Part of a small language model's weights.
Size: 10 layers, width 160, 2 heads of 64 (1 for keys and values), MLP 320 SwiGLU, vocabulary 8192, 4.8M parameters.
Each number is 128 + 24 x the weight over its row's rms, rounded and kept within 0 to 255. Layers, rows and columns count from 0. Numbers have three digits each. The size before them is the row's rms in percent of the matrix's.

# q: layer 2 attention query, 128x160, rms 0.225, rows 0-127, columns 40-79
# k: layer 2 attention key, 64x160, rms 0.213, rows 0-63, columns 40-79
# v: layer 2 attention value, 64x160, rms 0.156, rows 0-35, columns 40-79
# o: layer 2 attention output (transposed), 128x160, rms 0.177, rows 0-35,64-99, columns 40-79
q0 104:154113121107132168112130146135143107172109107104119127116182149126113100127136098126164149141118098136147095142120121152
q64 087:108146132128142098109155102151116101104104126130109164115114101138138108085132151143104122126102187131147100144105152153
k0 127:155144122139115135106150146097116102157121123114150109113132104125116121126111126132129165143112107107088148143123091130
q1 113:131126154127103118138093136118191148142162113137108143136123195123129171171124123122129073147105121161147126150136142107
q65 071:101111136116154131114143160094073171136142122146094149132149127090121143137109121091102132141102109167112142117121133117
k1 094:100096161133139124155104122147163140123117139172113162160122137127115130097136146128126090125182146144145117104125152142
q2 096:061123159147136111113124139112104154121145137166092158148122126118112153098137138134096082133136144132147154126146159087
q66 090:103140176109128174123129161156170115115159119178091165152122111186102138162105121139105145163131099164145173104116116118
k2 097:147162155117112174172119116107131130104137126085116107127108157104173144141091116142128096109101162098149139145114104114
q3 108:139125127116135123099124099125134090173120148135141111106151123140145105108127132127130099152174132097113111154120130113
q67 078:123102104143141115100120130163151144134141137122130114119145085119132134143155089127145144149186116130120154128147138115
k3 088:084129141131112156130090127149149129101112126188083127150126083125106144092137139137109106135142136135147118097111158116
q4 109:148152170102075109137150123120158144123139130131116145096112155167157143147112108118119092152172177132135150169108110144
q68 082:107126095164160125125109123101174153140117082149107184123094111095122131143125119094106138155145140137121164146130097136
k4 101:121149137116112102114145150121116115128153157139143121113163120117141139147143153123110180099099099077083112142149128120
q5 100:107129127127141138124147095097174159149147137136130159127106132163118112176166128158073094195157123177142157139148136091
q69 094:149116113145110169147122137131129169151155144115123126139125148102132148118138122125152126126140113199101128115146143099
k5 095:094137116144159098171115107155120169079103155156104161136102181115114145137130127162132082109122116142132108094153101113
q6 082:105137146148152114143130125122104111123128085131097132137069092141129091151099149142125143136138156122142165148168141148
q70 087:138128113102103124142139101167120143152130115164117146149118099111117105099117103119146129134125218110119119143146108130
k6 087:131152112144129130133127149117102110142136086102095098138102137133118161154140130099111141145155105101141085143149101107
q7 108:097154106141151112108122152136132121129164163195182129139137138138128115139137146168100099126090114136136122110110161166
q71 091:127119112094122131086128150143108152108100149154098116113149081090135125118103096141117126121108141143123108087143140190
k7 087:132115141164111118122142100170142132125112161125115120113117142130088160175149111112129092176188112147139143102159127104
q8 094:138124139098077138127164157147133197155112178107150139103114101142120145086154097154141118121157120188111112134126114135
q72 096:147153146118131111106131153109102133129093139146128159140091120094134090097092091122157121115094170162140125126111109168
k8 107:163112082160116092099111134090110123141131121116117068095132163155128121159148144111136141152114106137126158135124152136
q9 094:105152166133160160115153118117131162148108153127133165111099110118119104081109103124098141110160144125098128099121134146
q73 091:114157147126151115142151169141106142152137102155126129163146145127127119136111118134155104156149149162115145094080098134
k9 098:128148175174115103155135123141180111116147134130095109170154141092089117134148104136103095143130148167154122105162152140
q10 094:143147124128115178146116134078129119117136137110143143089117082184152126144138076188133158130133125085152165134098100096
q74 096:127152138170092104115144132141114144112128111171154113118101123133167108090107139147156155119086163125125138144145137120
k10 090:130137148125096112176120150066092132141161131136136139145108134099106139158133153173168181153082114129158147109109125152
q11 100:124112131140133079132135132101102162129131134142130127128111136129206084113141123151126155095118148088104113139139116127
q75 111:124110139116095178145127148108123130106142118127084111113142123115127119166109178099149131123173093169119143073151127081
k11 106:116129148061084130128146134129093109107133128122120166109135117140133146126119116148132170128056128117086128142091094161
q12 081:155158128120134123152107143120096111156114128102147094139173108114142098107096140131109150132147158121105080141122118148
q76 103:135145104135139146149136132145082092126129163136155142146138065119087090143101142151137123148142108153121106098091135158
k12 094:122114118111139100142147165126138143134131117112132124118133170147162143105123146115154152117143102075152094122140129158
q13 105:114152138078131164122150129132129150140131161133144109147078149134136179114130145142068125100132098125125106130143101129
q77 103:139113080121142132154115129124106145088137163135111137161140124136133103115124150130095115088134180118116139108100118139
k13 091:180124148154163188150144114139093150123147132114154180101127184098133111128131150127123152131116167154183097157113140144
q14 087:108150116124124114136111159152112155110148140145107151145124137116088130115143117111130103132127180153159125141146159125
q78 089:070128110111144097135126097087136169085136138129119121133101130104172131147173107147107105089116125147125164140158149148
k14 093:114129149106095111104097131131128142099088126134111160141122132134119166133161159140162109116139119157132129147135187118
q15 113:108155149105152075164133153157172096111130114088161168150120091123153129126156158173133127117130153130185142138126116140
q79 085:105092152186141131118109143131153128153127115108172151124151122099130083135071182111190129119140127161167165129185146112
k15 118:093098076124160145169116090163133116069113139162095133095110112110109113126130147124124063119123122141125106115088144147
q16 110:153112172117131125116090133110147120170070151129126152124117100123116121111127083159126155125143067155095151111099130101
q80 111:125170127116117113087136123099158159154150151120157148106112106136139133079148120118115142087133131151119129145137133175
k16 097:106139116141122104139153146124124165127169113139094166112124152122140120129137116094118143118122105125175137111098161152
q17 093:138130126122091157111129143124106091094145143132127132087121139137121099117118126124085142124139166131113130152090139107
q81 103:165106152131162149152130125123146126095120139134146143115133134154142105170159134131106113158141125103118126134144123108
k17 095:165131130095102131156100080110120139167162126108135124114121130092128165119092110128130172100139118070118110127126113130
q18 095:124149159117128140100163162108117124112138127155192131105104141103116107098100133116118166139111134103143108120158125085
q82 095:149113125110098148123174128167139132114095209123142150097148072176096131140115111101163144110150134172129137137144150170
k18 097:073141123172099109129088146119119164131113122169089099131123085164102139107126108112090125110128138126120159133119127118
q19 096:142160103142137140117143135145116092122139154148150141102173107118129127098165139155082099106128110083103100084132129132
q83 092:166161119139144157177122097145139075139124108118105170136104115119117138097156122108107128128094147103109088140108111083
k19 095:108116128141121098130128158166127140110174168130141151147123169148123120108080148096125152112122155111142125124132117127
q20 100:128143152121106139097125131120119091158134138157142128143116123157107127123125117121135133136149116115163160113130140118
q84 098:085122124112112123098194147144135107159127144161154144121141119112112103144134173131108114123149117089079135134140146080
k20 092:152177116118122129094108142119121144174094103137144170125129109162135130134159151114145158117089117131128140145094121177
q21 093:127108133125137137087120141130090134149168118148161153172102158101177152135112064153165139142152120097116109140111156110
q85 101:152102105133141136146139112098099073137156142120149113126132157147111099116174115161139147097155096081137133132105126101
k21 095:121157130083118166142179145138116101117154152129187117120124101135164165132142152131167156146055094135170136122125153138
q22 088:110129157116118138149124149163171108125113132127146129156111129129133101104125135111102140135129137111157183142107143113
q86 099:136136110139119140129114122093126151079139143120075143100137156129115149110166138103109115089102130121135136102109126135
k22 087:143115130116144113105137090179111103145143091133128132151101128160152109137122116156120124145138155140162164160101142131
q23 091:117139129158140157137100123147157116146169103099093083142094131121096135163142078154100145122162151128160165112156150131
q87 094:108127136134115131157109109093138166116154149151105159135088106132123149118142102112129139147137102152152142093162139110
k23 096:137115165121115116106156143121155158156101107125137182130176145111111067113107131149129133117139110115110101131141125127
q24 084:123197122145159157135127150116125170099099115143115118111081130159116126134139107150123141181080125148156074129106128102
q88 119:138145111087194124175121093117161097128118139140128101179147136148153105129155129085159101159170158113143126122139139128
k24 096:138131097146107127171142134129169133120130101093116134175147112137079083153158132108132063072135094114149100153105144112
q25 109:154106112110137138158109156103136138085097110131134126110125110148140104145160139148134097155132125164114120134102140149
q89 115:131116168130118112123134113179097102118106116140132148155088116116132100103139118147138130144102139082119107119100110145
k25 105:135135143153120113132141127104124089110157122108114139111144106125109101131143101142073155110123129118138167133123105109
q26 094:061113118140105155152138122113119154110108098144122148181136181098122117112093084134093111149116121137118115150131115145
q90 104:129142127116127142177152122157097146103133083155126137142092139194123081140096136133123149163119141125125088111113112111
k26 094:119076139134145141122142075133134098121142185154119138100141124099136135102153141124079125124109143127161153109114115150
q27 101:117111150153119112136159102138129174127145162148149136143120133156147118086146141153160140093089170088067116154187131117
q91 100:071117157161123112104131147131127118149131114147146200145127095112112143157093177143121141123139147108096138124125143101
k27 117:161145110118165127090192136118126127087123114153142118123094122169130142138127139142119122163093098149116105107148142109
q28 097:099145159121163105111137142141090148090154090134123122191157130083146095123112127141112112158094171143149112107107126180
q92 099:122136095115162127078078162147143134147105125118128119148170115150081108113062120169144136131107153171131118125143119119
k28 110:145120138085109111149151136129111142123156159081130140138112146164142106118157141092155111146151118156146141106112068091
q29 077:108110114127092113128088143152119156136137111115160109138139146143138135142132092140153161102142121160159165135088085172
q93 105:121146117146132138126138140188162112101146108114140101168137153148152125148091125091180145132134139084107099097113131134
k29 090:130134098079126138105192117115105125136102133080155124184150099138138115132136117125169120113121095133125103131150098134
q30 090:104124099147077095154130150187124079181161096167135119109118118135126128078124132135144131145132126123075117103128116123
q94 097:158141126179143162097124158156099125147165154134123106171147099128155138079135148093124157123149151145146111155158132089
k30 092:138143152100046129120124112119126142104099109116110130154165117100111107151138099128070127139131097143132138141137143139
q31 110:139137133092126145108150147130101129133078129106157141137153128092155123116120124100137151134119120146103126121171151116
q95 126:117117162123128073095117153138130103125103115137139105133112117143164134128164115128113120106114142112171077136121102100
k31 104:142130164134087123133120096132104134109162130158125151136120186089161130139167096168155102103118141172152107116133138124
q32 096:110144128149082115156066075115119092141148121096130123094081165096115106126128112126088129134101133158135109097126116100
q96 100:157167144090122108094114104113133139164080123079141177140132106057141134123111138089124164142097128123120133130129110099
k32 091:162126105134156158122135105145129170131161107150168106133108105165091098115148095136137118124113163110156131127100141130
q33 091:095161148107111134133150145126150122127088088110114125117077128113124139162131113073077134120128110131135128140147122106
q97 104:120144101131116161149163172133080125140130164138143159129117146146120141093172124149105170102104105119123101144098154140
k33 105:103093123143141177100110079145157130094162110093125201114085115147146105136116126102141107090110103153121111148122101173
q34 094:127142091122125143137148141159115141106149143141137169137110153181128148111094120145113115132126136132100113093118138149
q98 095:117089077117113130128095153155087090104099151105126119088106165140144137134095149111107138094087154140123148076110121091
k34 108:110138122123118151132092062147115101167097120113144101136118116103078114154117116102122105109139150169178075115136126113
q35 085:107107117129130120140134159121161120090133109172118140098124129145130124168135099197134107102136139141141121095100127092
q99 097:089059141094117119124120160188119127101113101150126160114164175140144166112058091182109109153101087114149098130112107153
k35 095:143147131153139097143134104106116129120130126139142138133140114110081148112119111129123114145131089131103098162078112107
q36 095:114128170121155153135120165093165141122149152163112157134115141116161110167148097118133131117122167135117171122100138116
q100 098:123150150134150094098122090108118169154121111123155126104178197105145156125086128185110114131114136095107138153126160143
k36 096:115093084139122124125135087143149142116107131153135138096128148141092143103143141139136109112122142109199152129128125140
q37 105:120141144101100119105137142140133170135132091138147133133071169135141158147141115162151203102101113145116119098108097192
q101 114:136107147090127165136124074108104104140116126115134143068110175119124097085176130129148100145140064170098144121130154118
k37 096:133123159120158131102145120144155123161140152164112133141127101110093110140119156143110151099109127112113112107145126087
q38 095:111149148093160170190093114123111106170129155138133148125137113110100144130144111176134149124102157119122167129115125131
q102 094:141119121106161135181125068125126118143144133121110148128130142137125160113145110091093080124133121086143123135121132104
k38 099:100137129117110132122100122177125177137115109160140146125104142139126124107118132134146100115147121089126143096083157130
q39 100:146134137169120121131137170121086136120073115106160106127147089109139091132145101159124085178143102107118133112135164162
q103 093:102156133150122092121111099096151160144143071143114181132052111084153143114121134105129139134156147113157146143149119143
k39 101:145116120132161150112115150103120118150137118107141097110172127123137107115095114123105167144127100104105149125153113125
q40 095:150171131082160124115176105112115115123126143114105127121130106098144133122124093126096118100196119065113132154113105140
q104 095:115133139115184105139143096108159157140144125126088150115101075146120152133094137122099119118163100127130134133106089139
k40 125:123108144126159142131110117132140155062132139141116133148136141138146124118141118137096104104128158143174148138101132133
q41 091:137129165161127075113142144147131137156112126100105113186136129086163106106167125140097144157118118127135109089096184143
q105 094:149141131105162129133141140149149109128079112148154106150147113127136147099117150164181117142107128156125098088105167138
k41 087:101078108126152134148113105149113101142096119157102115098161171096126148148128133107111117127118116128145135106142099158
q42 102:119134121090093149115125118143155131139121176100089126086124156154143152111149095102133161118153118109119100162144146150
q106 103:191095128134087103134111125130124078126085157115125149146143135114141122170125166184104160115154077112144087129149132120
k42 103:096140123134126128135066099129110138112146140117136116153146152117144141162129164110126110118139117140121118155092127140
q43 092:132112130112143150143167129130165092137126090125165107127121159148165086115097115140113157134130169090160132161147114110
q107 099:087127148139145122140127139116151137130072123130117117175156131103131085130127139099115153118100143090094161086165105158
k43 097:113152160144131131122117130176112203150147137144132104081131089109124134122115100126100098157145075115117132079122140128
q44 100:135155114211135108107112153139130121117132152094188148095129116124114147178137105144110173140099152111150131143093146125
q108 098:097201160167129114111107133162152126153188125108122138142129150125168117150123131159131159112098115130149138144146143114
k44 111:094151194112139112141125123133186134114104106136118138096161089152137111117112121119185118152157112145151139093135169116
q45 100:111128129089147131133106099133125106129136132095150194135156146114109122109083170114167139117121102135138131127104131149
q109 113:134132136135094139092117144109127147168138102136139150136102116171108139164120115111126149109111098149116100182115146179
k45 103:122109140084091133124161148093124121149131101094140131139142126101160154101133172118135147116094143162147089152164091124
q46 107:119141107091139118108122122120128132127085162094128107143125093118109088113126078125122122155143159103105160101119092140
q110 101:144115140140152111175142127150138109108129100130117081126129104153149152122134127132090123181155127109153149092113129153
k46 099:114118176138119122135127135105128138122122128132101121103124130107129117136143151087126157135128142153165128115133159102
q47 113:155112180120079147108084071122166161114144111152145178149102159126166180157152146129121152161137110160148119166106106150
q111 120:148128106137123224150156139085170143132104154121106130144106129132083134107148091160142123099121139114118127128132112094
k47 114:118120157146153157179116097136100142085099136158123114127138163118118152089154121132143040128129141119113124108153097134
q48 111:123129117135162139099125137153151111144117148097104124134136081080121104126150118091088145120123143121109098130109119157
q112 109:087123157133107100122125091102091141131151127143102152128126145127108173119097146107158147096105126116146079143116115152
k48 106:122145131111141109143140110177129143123145125133162172119117113125142142145144082140111072096121154159149153134130148127
q49 099:099124142109104102157118146130158162131112148128142145165136088120131141073140166143145163118128157141146137144146149137
q113 110:172162176145126172141123126110114155075114110129154186143113168135150133109168133108125149151175148126138166098145142184
k49 116:130129113127178161154103148169158125160130122119129105158118081124108092119125141180148073158139137187144132119093130157
q50 110:118118092173132119135133126136159150144140148147120135107097109131120127097164125122102127131148174110107155104160142142
q114 110:114116105074154151133149116123111160107127170136077112100126147113144093105092130128131123148174095116123158132166130113
k50 100:131115139127146129143084071156120115113115093145138134097088146145139156139137129130089139137097096107144113129137145150
q51 105:129095123105122138157137128108115162172106127101127095101106158078091091105154110125166124154141130138099140106114115158
q115 107:094150091130128126155136114133151161147141103102134113174105108117100166128122150128121094130116118149137100135132152184
k51 092:110085141120139139135151107155111103097158113159150144134135120134100112123085122150116138158139117114106146110184139173
q52 097:156138162133144153129188180158164114128129121123148119140100135139153135116095113106161155112124086122161137146141137124
q116 108:120148173122155143117132142179133073133123120091111169125093086089103124119144130157078117153112088099117133127123112122
k52 098:168152090131138101166110111122109111136140159122149101139127131126109103110162132109150135099120106178114183164173134118
q53 108:092152095167103139151139155131138121084094170138099088107148138107135125131089068104109127154116114123121100145172133131
q117 103:088101158116163132179139167101125119117070105097125150128160138121133107104158112099139125111123114099113118119116150106
k53 105:143148095096142178152119156095159164091177093202120099146168110144115146118080151135073138141115123089102084094151120110
q54 101:133119166159136132148143135134177149130136124139111158133122142095165129147078117131107171126141125095118089144177150167
q118 106:142122123143154134076134132146156146120125140144114113151136155105123133180144079116123094134129126132120140105175179111
k54 104:073114099116109129115127123122118124174135121155134111158080129103160128149150084111162147129064162083073137131121098133
q55 093:115130135130159155133137164142107142112127166108155165080147121118132082101098136155160105116124121157109126116095127149
q119 104:165138149092160124138146112114082132124125153115132117124108081084117140175130099154138092121112184120117103168156147114
k55 101:132092126158125120148141093179128099089066154163094163111098128131143152120150144067111114146151141167107132085090129129
q56 101:085132118154159069119140119144135125095149130123141136126091111160158132118133095169079110086146101146130096140093145125
q120 100:094174161109161103123135125107125144136112173128139115151154099089126080130170160132106166138105117113128117132066120096
k56 098:137157114155095130129086134150126177172140134136098137171200157131108141147112164102152105131162121135119181154158128131
q57 098:138125152112142097151105099114153129132142119126148083104150112129147140137083165154111122103170130094175122147120124126
q121 114:110170100108126152099120153116115073133128152118130139089154123138113123105103105122148116132118101131123136145133183135
k57 101:124130151071117134133096167113133144105109136118148122107106131063087152113167107103118143153097136096093123128081095136
q58 112:165180132154154138134169150129158145105113125106100121131113169156128120136126175111112146123122146119150147130127090129
q122 110:116097096108126131117167129148145139131120131098127102116124170088109115171157102099146160112108148099130139148112088144
k58 096:137122111155146136149115168126087130158147087107160110099177121175087176162144151143147139148167103151122128103146137152
q59 099:131135135169114092147112097138096120113132145184154143091182136136142109178114172135138082117153111148099072116121132112
q123 101:134166127131098129133130132133099103094127171083131147178143103111088058144176155107149105141149096145112136137117111159
k59 097:132180145120162145122114155144150160122082120137150132109139100160110166134084096103116093120105134161126133124158118087
q60 102:169157101121144141191126124134148143101097098051141121099130137112123125109137126165105144108147140114081166084159106123
q124 097:111135135119118121090139134157139159135150100152115108128149120156118118145149092087124081145139132087136142110136172130
k60 095:118116159181158157121101128144203101132121125158155131117113151125144142130125125124149153151130120110137115150146101111
q61 103:113091108099106104181171111104109101114077149116146088151158067151183124134160117120110143116107138107102180113099133149
q125 103:135111114130164140116137142125164102133092117135138160173145142104125126108149131130111109117130121156152172129160130161
k61 098:179117133124128135136107171118117141133181115133062082147096140130095139120117150090167117162118104123130062122123118125
q62 106:134140143134117087144114113123165135118116133115129140089072126097134137139160115117107076151150160153158132089146117097
q126 110:116153120095185178147124141136130160104120093133135127119108133107127109122075128120122095161113145114157130098122100113
k62 106:127174164088119131128135164083117174137168128164111131146065169109134134152107089120126182058150100120126145149125129140
q63 097:142146072085167146131110115103184127146118155153148153166088140136095155122131080133157089129192109146158146142103112092
q127 104:132105082179093165134122096162109113147107088117130140156193123137092112157126115114098145133128103146112110138120112141
k63 097:169143159143082146129137100112098118157117112103128111132138137154143131077136112138140145111142142112100096073131125110
v0 093:124145109164130127126146143085153093120132112127096150091083149126113120126099117124097123133080116113109129134121115113
o0 100:158117130102110096129100160142135139105107100094134132130088142086136115148115131189151158128167132140168092121135109155
o64 097:156140146146110136110141161151096124166127151108098149124089120108178134163119136112140150111111128111108152149102138111
v1 107:137110129167126153139129107106135101096134161116118126110133104156104116127097141094156130149101144115140109191144079094
o1 093:138142123127130150170113117154133075182113123149117105106148098112130155146150116097117106095164161121113088127127123139
o65 106:119102137142144140102133179177129140119154176149116127146130113148142150098118146156113132131177135156112173124090138114
v2 098:134094135158130127119128094144112125165136101161124120163134107155131114134098138127122112162066075168140176129164184127
o2 102:138150111108127129114101138106103144108116144098125111162124093156127128153144134092123112153165168140155106122122138090
o66 094:122119173103163126145105126150128122134153147119148105112134123088119155140139160098151129083134142080152148145148124103
v3 098:119165136133104144112121127134161096139188178143148159142130131168125132154174130109158137097192148113116180112125171139
o3 106:161123146127143128127202135110148159144101099151164180122136127177127128104090146160082119101122120153111121144102124108
o67 092:086114094118132106116125126154115114119124106127069162113103117074103140121097101093148158135111089105107124133089076173
v4 101:095120143132143131113130145186126117108123153152081104074134135111150134121130150151075145138100160159138144107154171140
o4 109:122126147126150117129137148094155117148135127122097113097119138073136143161119150116082097138146141081177126130133105105
o68 097:158153121091124139086150132153127160158114154138102093154133159105110162132120170134135148154111109110120175083163165135
v5 094:126133152138101081118156121143125161107156152098154113141137193099113186116102144140123133115166087076115135129119165108
o5 094:135143144160124128141118128119122168112133067138154145098111099138114118120098130120158094082099138146107121136146139099
o69 091:110116133116091098145127178174111145110130135118133109151171137147155098126126126163125144166143099086145149150107151155
v6 096:112112091121122140121151139155122136133116114148131106138067129140100118105111088080151148131159113104161118093150115137
o6 102:155151155125157108118128132062136122087110164138101100118106132130130116137090107133121143147124093116103126145125148144
o70 097:107077126149107149105113131158145123119128126134147146130125117128140090133117115120081133144178132102139135113159106093
v7 100:136110168135139140130144084101099113138141191082110124144121108116139116162124187105107146138138154145099082119151114107
o7 101:161103113128142137138144107088112110138116187118182140134112111155155126147135149128123113096138129132133146151131122125
o71 087:125135112115125112147155172103138141103139167150125133111135113143116107111113154128139137136149161116153125141092156081
v8 104:133122065156098108116139109104117139134107126116136101113111145122125097057112096125135154101092085122130092163115157093
o8 116:144139135124127130162112118139110142125142072159146166124132117130109132129073117118124116093141159110119095148146146192
o72 087:148098116116124146109155106143082122113095141095150160116147119109168167079131110100080125132134143129125095111135102124
v9 103:114137150123169109187112149133123147145125153140159153125152145105170160157135098135134203133119080103162126117100097117
o9 108:152114132109176111101108118134134094130154127169158099152148156112128167166079115136155121117112101121153106100168142145
o73 093:123119102108139117134146122113107141143113138127097105105118070133086099097115163117145103134132177106106108127118172137
v10 093:151140106180097141114130163134124109158185080187132121131124123134105162102113120114118137098105127126143184154122118096
o10 094:130143165108092118101071142166131150126152129120101103125123105148094156133179132120142147109149126163126141134125123148
o74 102:110127149148128121092126123097126103141151119141130151161131142117140119135148115128137149136125087107152151132162112104
v11 106:148165153139158120153163114151168125125143131130110123107137133131112103180123142155115099139106113113102109099171115141
o11 116:077117131111142133178150144145150129175110155178138147121182122117122122136142110124144127093123099070128121130092132140
o75 090:128114172136101116124116082125101165103130156118071141138072160148146149133099132166163115100135095152119121142123132099
v12 104:125125154118107139119089129143113128162194154115122105112107142125137115167131122152127129085124128093110136107178162088
o12 111:101122150133204140140147108141112103119130115134102137147100103151121143182116150155147136094108109108174144109117100092
o76 101:144162137118090130098159124105140070103140133127143172140141132110149125085123103088154151161156099129099122149146142151
v13 108:098129140121121114109113127114150086123142125130155093146129116101194140147127148171160123105115128116091122143113144176
o13 115:113092160150080157124133120172127092145127128159129152135139122115125105148113147170125160128114134141100104157088140125
o77 100:107152176095157107130151131118125174150160118102134090117154130136122169122129147119155123147104120136141159143118137136
v14 094:148147090145148128095149092116134174148080167172136134144116116134112128098124131156100120156140128125127166112109152163
o14 111:142116060089170129107113140131104117114118114152164178127161159113104136145106150094067144144116133094105123146169083113
o78 089:133114202168096130134123118129128177101119119109128130151100147137150176118160143148121154142120125078136141117124160113
v15 103:119137138147113115100100122125085155133109086116134131140106108125160148114158135086095112125124134134134131114071123137
o15 109:153139085140103149160107131107132118111163124153096114106107146128096143141144124130107127173139132137066120104132141144
o79 094:126176147096135140077118097106140134143144140099150118150118121138080104140113095104137128111108132164134105112118138120
v16 094:137148103155109166111130131114150157130112098114138099122155151130061103089129132125145157140145129117096143136106136128
o16 095:112105131172115098101112165162105122103124151127120136093167117157119145130148134144086167120153103131101136130109104156
o80 094:138171157135106117139130153140133165118143084156140106126111173137123137135123127133175178164110167106144107136131166081
v17 095:120131135105101169127105106115104146113139129113143137083144142164123140125133122152141160141124091128150113085111165127
o17 090:127160172146127117110141146184100102121164128160097162154090118157111130144127153151090175142119092143143121149119142112
o81 092:148104102108118131172136109097145145149139085109139082101174091153112143107131117122099079132147100129150124089108137153
v18 103:153132132151088123088139120105169131169124111127077103129168121141112146123114072123130136115170116143125135086128086123
o18 123:080154123146097143142119123151146136090109113084098101148142115152126142121131111110109080129159160151125114129144135122
o82 071:141143105103114119149123138120146125144139155157125102116097100096130130111133130129135140073108074128124116097124145145
v19 104:150080143146138115166177108145153094142142178130091142128166108148155120123144175073111139088132142124121111145211140151
o19 126:170116089177120140145137132126100103116094168129118116108130144100151129151148174152107128095207126171168121180137142084
o83 081:119148178121122115151127104124177137128170144126148176124143129149139144134107096094159077161100200086103182123139086138
v20 098:173119105151096137158152116130110094102131158062120120102159192161162136129155100150090149072120139128151103134136113107
o20 099:121141155190149101164126113163141136110132112111150103154140097111153117142120139157093115108095098136117132159148144126
o84 092:141126157133160088106093137136132119095167098063129147127122120099135130167148139108112108153114101120154108110092102138
v21 096:127147118132121138111180084131128134114137146112115133121108096151099103130110126124100168135150116131109164162149170146
o21 110:106137111142170103155130111116134102130110117114139126158141094099104149091138180160128170156129113114122095093126168113
o85 095:120112159115128132111121162154135151166155157122144164138109153125120127164083116081171129127161161121132181109129102149
v22 095:148118120114118127130138098108121112134092106148137102063129127091094176125175134130096154121075168120095126165106129107
o22 107:126130174174122089144156131108127108147174144133097139143083156153139131123152107118117174109141114118157119081118121142
o86 080:122093157100141145116107099156143116120137111126116130118151098135142114113149162154135088145117088105119141158127103124
v23 102:132181126126150143120106160114161172116143157087163144147085143128132110150128113156139143113077127122120120098140131178
o23 096:134141098093165117127188132119103135160115113167131154109124162106126107165116177131178094096117086075140116134145129120
o87 101:125085127151129174140146114136157088099121124125103124140179097143131152147115081093083132107103128126145101154106119115
v24 096:109094121133094158135089121141157140117127113117135115102141089099180128103126126115087122146126122121169119157155111182
o24 100:133140151151161107112157146115134143161121139121097101148080114111139143170077128107116096174141103114142140106152158153
o88 095:120132088139121105172143122160103157111169144116121120146150148169145125134127134101103128116129140132115157158130108127
v25 102:109152130122108125130111138107123155118131149116118177138115124122148176150133125152108138101134142114168138146126159128
o25 119:123152140110082145154166118135127123112125153139129150204106124114129125137106130149123168183109158172145134135102148117
o89 090:121119083146169134119133125154142175122141124120134117103137113077120137108122097158161113157141080085142119144155144152
v26 099:075143127154141122107165107132122088132164133133138077177130109093131138102178122174112138106114150058107126171127139140
o26 103:135134140153122117115088087108128141123086152183142113118121156108123132133114121116148120161130136104152118117134140145
o90 096:168112143109165171120152175126107110184125084127132153138158079091133154131162107132102173111139159144136092120116104105
v27 092:154178102089109113086146097141122130127113129069186148134129121102158137116153178111124140139109121134135132108100152133
o27 097:109149135109104109187164080123141128137109128127118093134137068105111141140130130099120130138098109129109110150141151120
o91 085:106151156162145165115142140073131104096110090097152160135145127129160109124124144115141058151132138169099090104091114120
v28 096:120132063156140164133122124134111135106149067117122103154067097151083130147140141148143128166148160093123122084113128088
o28 091:137096105132131168145103121128104159150093130121126124130119129106084157106144099129144140162129118107167163129091124113
o92 101:094124137104123134127150125150124135079123100123144138130116154134163099130111133092124163112116161120127097100168103083
v29 105:110105123121133101086172118156135099123111147149129143156135183140124151139149120097144162149141132139121148086116093188
o29 116:109141137134104093152087127136087130084118144154117111136129118144145107150135140133122093122081106121083127147123146087
o93 085:134147112162169154113129148140132117096162157090138145119137135174121100143126173135163138117165179138121129113173150098
v30 100:111149089104106097119122134129135128111102136121103100115083117116142160158125107131129121053114146100122147096109122123
o30 098:108130095156134158143122067128106117106101114129085108151119141114090086126127080115122109139131136144084153110131142151
o94 094:155162152088107120151158162124134129125152123137161167120134137113147180152116132130125149136134127069131133148091098162
v31 095:137107116144118188127101139187106086115104140156119103098158144131094163152092151131083144117118135106113152123105116115
o31 105:139099150143120123097105130141117120135098103085121123125112169123129136118105122123151118115126137124176187143109083133
o95 107:087163150111111137110129133091151119142141123112136173144089126085164116126112136102129138143129099147080150116170129129
v32 104:136132102111085156129139175123147139151128130109179124122101100147112157164137154183138151133107143101146151118080112105
o32 116:122108119116119115100143097137125090153199117153133104090109157127116124149112103113164154118088144130112144116088106106
o96 091:141140139133168116132150117128151193121152112120115144161125134138108160097144141153130116155150088155151102076151142132
v33 096:156141110150126142117099071093128154110155152122124110125169137124125090156142146106131119154103134131078158143167118101
o33 103:163145116164151124150116090156122118109133139111102130135101115126168114152154157097110114128160130117160135075072130139
o97 092:105103121131149106105117162109147130149117130139132087111172157175136142125106095158157121090086089127117126153147124115
v34 103:142140146145110153129135101154151137122114111074124153130123177144119084097121148131084135122098167092114119182145120122
o34 107:152135109150105130143159127149128124126111117124147154123145137144127142143110142113137102118115126162140114074106120169
o98 093:139148127132149167125106128125126118128130154106110129141143166125113121151148145177109136120114122139134157194115122101
v35 101:129117101129149130091077133152122122115140111122099107124135154106137132105134144132090132189148134126123136098117182148
o35 106:122154138116124122133119110066143119084080125125157109107126127161125150156112118153185170159127111112117104113145101090
o99 099:140136090130150100169059148128105147083144158141115146146140170149116137145119151110110115088123132120142152126135134135